Weights of a small GPT-style language model, trained from scratch on English Wikipedia.
Architecture: RMSNorm before and after each block, rotary positions, tied embeddings, capped logits.
Training: a variant of Adam for these matrices, 745M tokens.
Each number is 128 + 32 x the weight over its row's rms, rounded and kept within 0 to 255. Layers, rows and columns count from 0. Numbers have three digits each. The size before them is the row's rms in percent of the matrix's.

# layer 10 MLP up, 1344x512, rms 0.0353, rows 214-264, columns 384-511
101:165148132093120155116130115156088158099194147153103126151148170095073125140064125163124113150146102160189120101120122130109127133202093139122168076138126155172139144152133114089184122104105108128133137102123156057134193088147178071166147096148117145070126111150108105106160155123133111058120093082117095131151086067067144125131108168092135100117207121115177124132138104119045186129120
101:186092165139203154120092122182130116123082096151141171110141109123147150122102151122143098111091134135107134211152116094093093134155086123145124113123150152140087101137147162124104122129150133071176110205129133156120142207090104169088144120189155156180145064113148140146128142115158152133147120186142205152071125144046119118184103160179137152130120133097128144107130136138119101052154
097:127135111109142138098108069123123129154140184123088166075049128091182160190134135117080099191177110110118104045102148122106106172146167143134137072099067081114138071100143147176095118091097090152171148138112094087141143146206112130110112143120151125184137159051150117161162112114111138165088157118100125163097148166103165122111118169123090164111141157137154100098108146159086118078157
103:159169155089107119083135123152118118103134093114152105113104108163136118121136164165138168192145087103108117130084097138087147192184125133146098101174111102169126117150144166145205152167136129068154154141115154135173160126116139114050135132123165091138099051153170107085177128073118150197173151082171132127092136131106143113121102139125110121085154115099112182130107165082163072086100
107:127142157135089149125119111102167104171102139135077134115120126126205089088116104126064103163098118070060140154104155080118135094088140155159149112113147135143108172106115146160143094122110137061055071101164088143111096139103138132119108096152133063146139123094136111127105124121156130143124195077121142136080098095098212081182141112050173104092133104086080070149133072109114116120097
092:089107092137148082122134173143123158101102098076169141160125156189108135031129132169131108120107101139185180097083128143123150122077113069094146159094132083162079118129135152085144113085166110158153096100227222153146157126167115174134180151115149186117171090149076171105142095158145149080082128130167190086157159183114085117118151157175142138084110042161112141045161128156117105125093
106:092140137114129153155079102123153121108208135118100075138120123097147103163021153141139183117120141163158110185143105114115184132147131093163164111179182161142116200147153160158143134077171124111155159119099099137128078149146113147155151076120149151090160137140121135103118130127075087118098134123120149149108142080188135110130118098094111077065146080127138165148130103170149121150112
099:130104127064113166123121133127111165142079143101186129109101137108129098125166168137092160113081151078141141075118094130089114194173121102098168155146150165095146153146148144143138121196035114138182151161081121145075106135137176091121112089156106132130127159110128151147081184137140150122137140144108104071131116118110153180121133089109115087120169092085081096116099145135096175190157
098:176133143115150082103063155125086117167098165081075134090104108136119097098115112078089152137131130133184156100112101103119175128155112156143162141064106052132083084103141102161156158080065181120130072123103113143159122131103157067137115140082184164085105123131175167141150115197167108102121089152140099129073090133147114110132134107118104125102097089142177109116140122116137155156154
096:145098178124111141098081060148133080141087157098151127043141140066122114149123106151063161137151159117111186186157103199051103145169100143133165145148080114152070135161133198123106111100120156157155160095171128077119130137120167137106117139208160102133076056127086106140161133146075095042106110125156134106130086152169177126197162114118101139155078085123158169200141092149130175117183
098:092142162148096131192108176134092084137129088143152179112128138104179138105162104086099141165062130115092103144150112139093144152124151091141039080152109164126128060096168092150062127117097152109112069124139048116179089146151163152073147157172186083131156167174158163118115151112134111171126121140139143072146177127058129159110158119101115173112094092227148081165118130189163158163168
098:114185137110141119164130167148102088159215103148088095124113175136128177117138104076134192100088175111096111152075101168221160087073171130124166130088149116147131111096113162153113136100121137142133133137166097155077116139092157110142052109103136146192118134112095085110102064110132126127033134094133111107140161157144138090095094083085112174164135086055098152132124084185094156100172
104:126145140102151166183137094092148149088133143089127094113072149093130085125160161126149154143133109117111105152110170159147122166167214133113114102094157178160102073147128117140173129138062084120120101138130128074119075089170067148141156086031156168136145142145123133085124109113124103113101135150116109135089109127161104135098134173150080145187130099162156088089136096104159179104090
099:083077120145118137122055158142111135048154126136175088173108152138093177129087112077101122157122110073120154116101158137169133172098117086100140151146176148144134102018104145231170137143070150140138128140079110101122138149136150155111112150075098184138172162092127158108143116106122075178152100163133186121086157082083100080224189144113129118182099049140112141127102135145147105112116
108:112171130116043171187101169074160074101162107171106059146108107081103153149120080195125070166148172133147122139107101064167085140120070156093112153131187183133122114121148160103135136097150116133156151088186077126122162161133117129157087146122110201133170070083176124151085084099130127122170074162114125134141133109112104150157132152135093056065089155159069132154109115161162149153129
108:092141099083156098134104127082119156107083162109190097140110147113137104105136158128104136112062121128118149110136193156134161117144176075148103105168098096154110079125078177115106144173127136159121122115094122145119129110108100147147137139121120154128117124103116074133071195083102094165148125144187110109088136098129119115167178163122109134103090128157133119155122227140153195149151
099:112127192116150138118175166157185158128122096082154098193142088157153099118128114117116133144115086052140092125085129098166147103089091153125141113142141133133099189091089113142140128150082173124166100113074143080168070132130131127093144132139095132151129135171134175135083129131167145162119088164113130110124100131170089115106044091109125106076131169210106098128101200093138108154097
099:163135101135081155140123122154137103104113123150119147136148120126146097122104135125078102145094166131167145168126156118110219130122066149059134081140112128135105095090160132162112069073086168118110153096081138144092194158157050187133127113077165124166166112128079098141128114090083154178137166116118149064110136112117118108154105132073038106149119102115118147114136118151147147112144
101:139119177085143178088132168161075063164118113098154168117100117121135164134101105140188113090191119129089090076050107102096149123126153125154130066133148134145097133137146116183097152127120075140162189145109127203129100138113129146109111118090118145188131133124102196125108117128129122097098148077143154096194151147125114155097066081089143084208060117126074157142118109168155108121144
100:191141144157099077105178107186137118133130087172108064164141166113161140160170137130123155187058138107144125148103119092170125095064085096118126079080157157100159122111153091144152154092117121109143089131104173120140124167126112083152097098115172158159106093131111168137163116164116139069092135079143168078182093108105148130144135124147138111120120141131133144146102143116197184052171
096:139088104162134109132074119031072159134135103163167112121131143065097130164160157142079110160144134132096182094151165136174170176118143099148130167172159134132205122193149124099188034144081142174084091112143063124104120179117117114097191118184186073061156125081182042145168092092138122158071130121181140101126139063131136117120136123161144126190168185118147118127119107079127106123146
112:130093048101130181133173151118115109134100195207184162080124127129093153152065117125158184131114133113150178092145149084061078091087156114117134197134085106076100116136182115149143131168102090133131167081139150170120119118132132109124176145121148163143135164140128138112061139080132130124159118120099118123152147179099111124098131059189118117120134139148097151096105173162108191052194
092:170138074198083148144118138120144098105140131140164099093113134136144175109120118089105121132132143137125115103127138167105107067150125083093148174199116178154104123112129089116108106095163104135071104192127170104100097140101151163163128125208188157168107158126133193069156114097141104111155072148097155149153134082121104142159185151148143121099170140115118137125161154154112090094155
099:171130148141105188114179091069164132109118107134110118127146096138143098093163133199154170085090092142088119168081210114115111142085118113080080128131138096109095129126115181151142085162132138137213175145142145070095117066180113120153145151150132125099155108169120126108128137166103138089128158212191144092108083142116182140130161131056137173108148127157171109102108084129145148144166
102:156128139115131137106158158063116073178095084111175172095116064124121125113148075079108103110112138214186144167121124129104144098167161123103103065110081148079096115159108147140127126161157093120243099167077121140080124166118147140091064084118142102081140112120157101238114092184113156206135130142185102087094154128119132113101135139116155114139111121161150130165162123171088182081129
100:125073132136117108106136099131140156080123092188125140050147113114075145124149124160094159097180071121059139177087117113098164088125167104103079089163152209111135143144143158124144108131076102103145170126147121183124111117128137093117106143186182150184096114121155142117157127125135162116117138121135112103167130106103154103139105114128088156103025115092092135127105080200118199140060
099:146096135099122138084126097170124187097067126105085086125123171127178115093107116128135099173120106230122175079134106134143126175125080148044183109111146117141126158120180135125130129149125149199122119129106144099122090114086172094099157161087162090117120197132117053151166121095114092146118083083178150132095118141083156084103183164074106184148074162129134097129055121179081112156193
102:105134162182135093138103166114082134134108195165076117121160159158094213159100138073066124133122144131111091139093173109145142120175108110092124135127080159104145166163153134110121097075157114133184087159096194113115107077088153192129177189096073119096080126072147126112057174146135156119126080114141097152152102166143133153151148105136134148127126076157140172092138172140116096177151
103:104111154105110111131129155114117115114131136073177147123101128100190121072072186160132147112110094131115094117132126136153135128064160092083130157147125144077121115072115096105083154123112135148131146115124134198073080145113143120164140133055131123163123096176194127160164128095124056150038125147140070076109104165072116129175109083114106149109159117127078122132125138103135108117154
097:096117073128163062147194131111129147171156136122117134166099095137073137117089182105103144124076168110065136117153140098160151110125118168085160144147161160128097133201118066125162179148097147144121149138145136140119105066117149107103125130160154130104134127103186133082113155099122141182139163139102173101059123142136116145113140105149149136129150149162124174187110116112126152069143
097:160007151093131135073175117099163141086092134176114087142119137112079149162121137186142080137133119086120106131126177046093184128117113081084099189123192160154064097106177161133103143158101106157139124117129083179174198164119140114116119104111123154097114172114082119138168157120143162135096109182139110168101112106104048150139114123148071116108107133154145087155117155089110103109131
103:165198109117115118155089118121076086073117130149154078186103081109143172122092091108081163137130143148127141088126100129153128133165105124125127083105113099124134107104177088158105137079153112178179141113127167100179169163109082145057190185068172141102093171149130154130121068147125179169131099165174166110140053098125146089102143146100105142125143152138182159168092097087196141146167
099:120101152147089104116118143094229130185115073102143125135090112098121173116146225170098135125133082057088085161139155110151108190114135154071142116148166131087090150129093168127114146139089133122170129113167164062152084133097142131148133159126120089085077081148139190137126069090100057128157110147128143215164110163105119141107134132082091162140098105130136127182108141170086102171153
102:081116155171162150166113148090214182131125107148143090125094195120137145128122125159124101145120172111065207175188121073134090178138132107085139135132155122140090135109147155122116132109188120092100118174161101093120123115149155090169147061112098153165167166121112109076122111135104125082135103076109117136175130137138132114139084163136113139115139119158187139105110112218092120130104
115:109131155083152155164181115197120159162140120175115108097118169154124165107114077111138147106119167166101102159112163125134128154152115172166097188137142173105121162105161167085073136138162151157156137142138150125149170109133165123120186120089134118116109167128097074166124187128173103154065148089114115175098130185194122124118070166118105124144086132126141155139154128103140110147120
101:130100095160122120163206095142073133133135195113183119152161092148152151181146167141153117105121156166089092169152135106114068121136130175122102097115111075077182106123098099142118157147152160081140104149136172174142092118145128164155172189119114159153118146127092200126109119111072160157121138112145133112106058149128117106083149116153076069161132125154126119138148112096088077120134
101:118164136181048102070116167042098087118120171115095096123166157197090182132184099087130122165133078179144116139116161116146138190079075122155077131154069128133084088152208111115094128095167150150156152144146119071190105132109133129144093136169141127158118141095141173140165099119131076087156063162145148121108116155134198169187146127079113136154129149106140134086102164132178125177119
100:143124136077155115078107175157155180088078131152116102125203137116149181130099113119120169195095156121100134175122131165134158135133149101071080122055155132087153150164150171157104172111142205129131159064072140167175213086069114157176176168134138120067102153087144207100117145099165191134105090146133111141138160127142127172198160135099109132143086112098099088103114152143163130182203
094:152163113099187103071098188150062111210133130139113070170150166139120100141127066160185114100165119162171127112078104114096167093133132150173104130078152125137132127098126157092130100070111124119109136176132188095115201120122164171151121173142150150171149178122148116080095125174124142115119117179099089150141044097120095087125186139121117099143130116171129103141179095100066137113103
096:092128147173155097117071133132066150162073118123114127158111086105096169160117091111130068114113179188087093097133133122168133114095095104073147160105086142166152163100198063132141147156136096104060137136151144098142161159182119059160178194143220059105173080143140146150143102182074140093128148151165141102199158105179128106149162165053129151123141116108154123110112122137129120146154
098:125125149167163183149181133171083137117109070117108146181115113104167126086171180066144126118185113128134106184141182091129132084083099123163171085081145123099102131109137134125116126119185104132115103112050119096151120148203128134066123108143143100119064153065164126097143156121106110171135151141091117089095119146069155142169064149111104084067134114098087109145123100161110182103183
097:167115133136135138145129105123146157097131097119150153171076180130122138188116130149140147136120151132090124143145132133182133109172084156121082155133120145121127108188187120154053138107221121117145090112088140102082110151141112074149102114139164101117113088094116106113155134155125138134161154104194117141070150111136106142099160117137132193130125070091118028075136131093180169152176
104:199136103169134170091139169169094123075084115121126116129108123073145104134121131199107107139130176112052105074099107094104206073157173102110094090123131096173123139192095171094104145116097117128138133165156123183123165158104125108102127121153112178129089109101070097199115131124186087084088159125175111111121099147091074120087147117137136094153140160103099176113140163147148110153129
098:063121132183094103155106125114155132148123103113064085204171186132076109145003101149069106176087140128168147118129056137120122092134102136135091104059215148114102122161149074125131121093132147139112117128110140096094139133113152134204101085132150077134104131102113124129090100186088105116125145129079131114120162091166111126123156138111125118101107071105099117165127116170133161147101
102:149158112087111074093103119066075156132101118092174129093122152100125153097153141137121075091132152176157164094098142143174111173139093188083130142124115113098179100138137141137091095137109168150128163115128159082101154131178119107090150133102090123071185079101177090091186179185142096159149116088176148158092127130152181136119099170086166135103098171109120144168151108062076123132090
098:040103127142139131098141117070145105124127170171121087138103210105196126128162153142099125100158123121096109116194094083166090138181135153171113100164118152137101133116122172129053131129153141126110115128109111135143088091123134171087151111106139088071172143126157131154154087096187122191105112150092116191093157159120147142144144159109108162078114181076089082109128077070095099139106
103:145173128105106132116085148133110107113159097063162159125113155118142172196135162165174087101150154050133139154171141116127130104083175160117144130079223150107105181150139139129132108161110151176169128075165125158117154106129132174105134133135122197086173138099089111161156176124163107153161141154153138170096112101140153129129100151176168118162111130149088147113153110173034103164196
093:100184112144098111168116141115117076210168127141147134182145131075132165177153095108091195175118097089124093108142133118108143122173154142127204088105157147110118074139147170162150108096118097126169143080203210130130121090142151113131122155176123201181130126139133111122082131097157132158104117116148092114161165114201095099125120199106124138126160124154088140143124148053129122130159
097:139119105103162115118144084122120138099142139182172206075134075058140133164131136125151131140147170111076103133146126192134057142113113178148180130122127193160134160096144212146123126057103097117065134101130082105124115143150132135113085155162108032114084138148095107126132114148149175106133153132113053106146091107125082172110171143076097178162150201023087119121136101154154135096069
097:104100097176127110150111150140131067167143114087210140149090053105182152101150154156128166126151129126128113134124153141068125125110175118120107164132093121139065187123164127125134112184069214135071093117123153150139113100144127163127156175154140172117164062107153161168119192147138121133146084103104124193119165142148064072127174135121106129147031125111114127130174130139147147117088
097:133125157121087157125165091081090119109095094129086121073118166092027125095158141117130150094142134128140192174212168092099108163140124111136144084114121087108125117150129132176092150181151106106082111170093150124148081145128104103072162123170120098075105118091104059134105164125170133141169090177117139180125169126101145093119130059116093152173078157137118162109155122183184152176136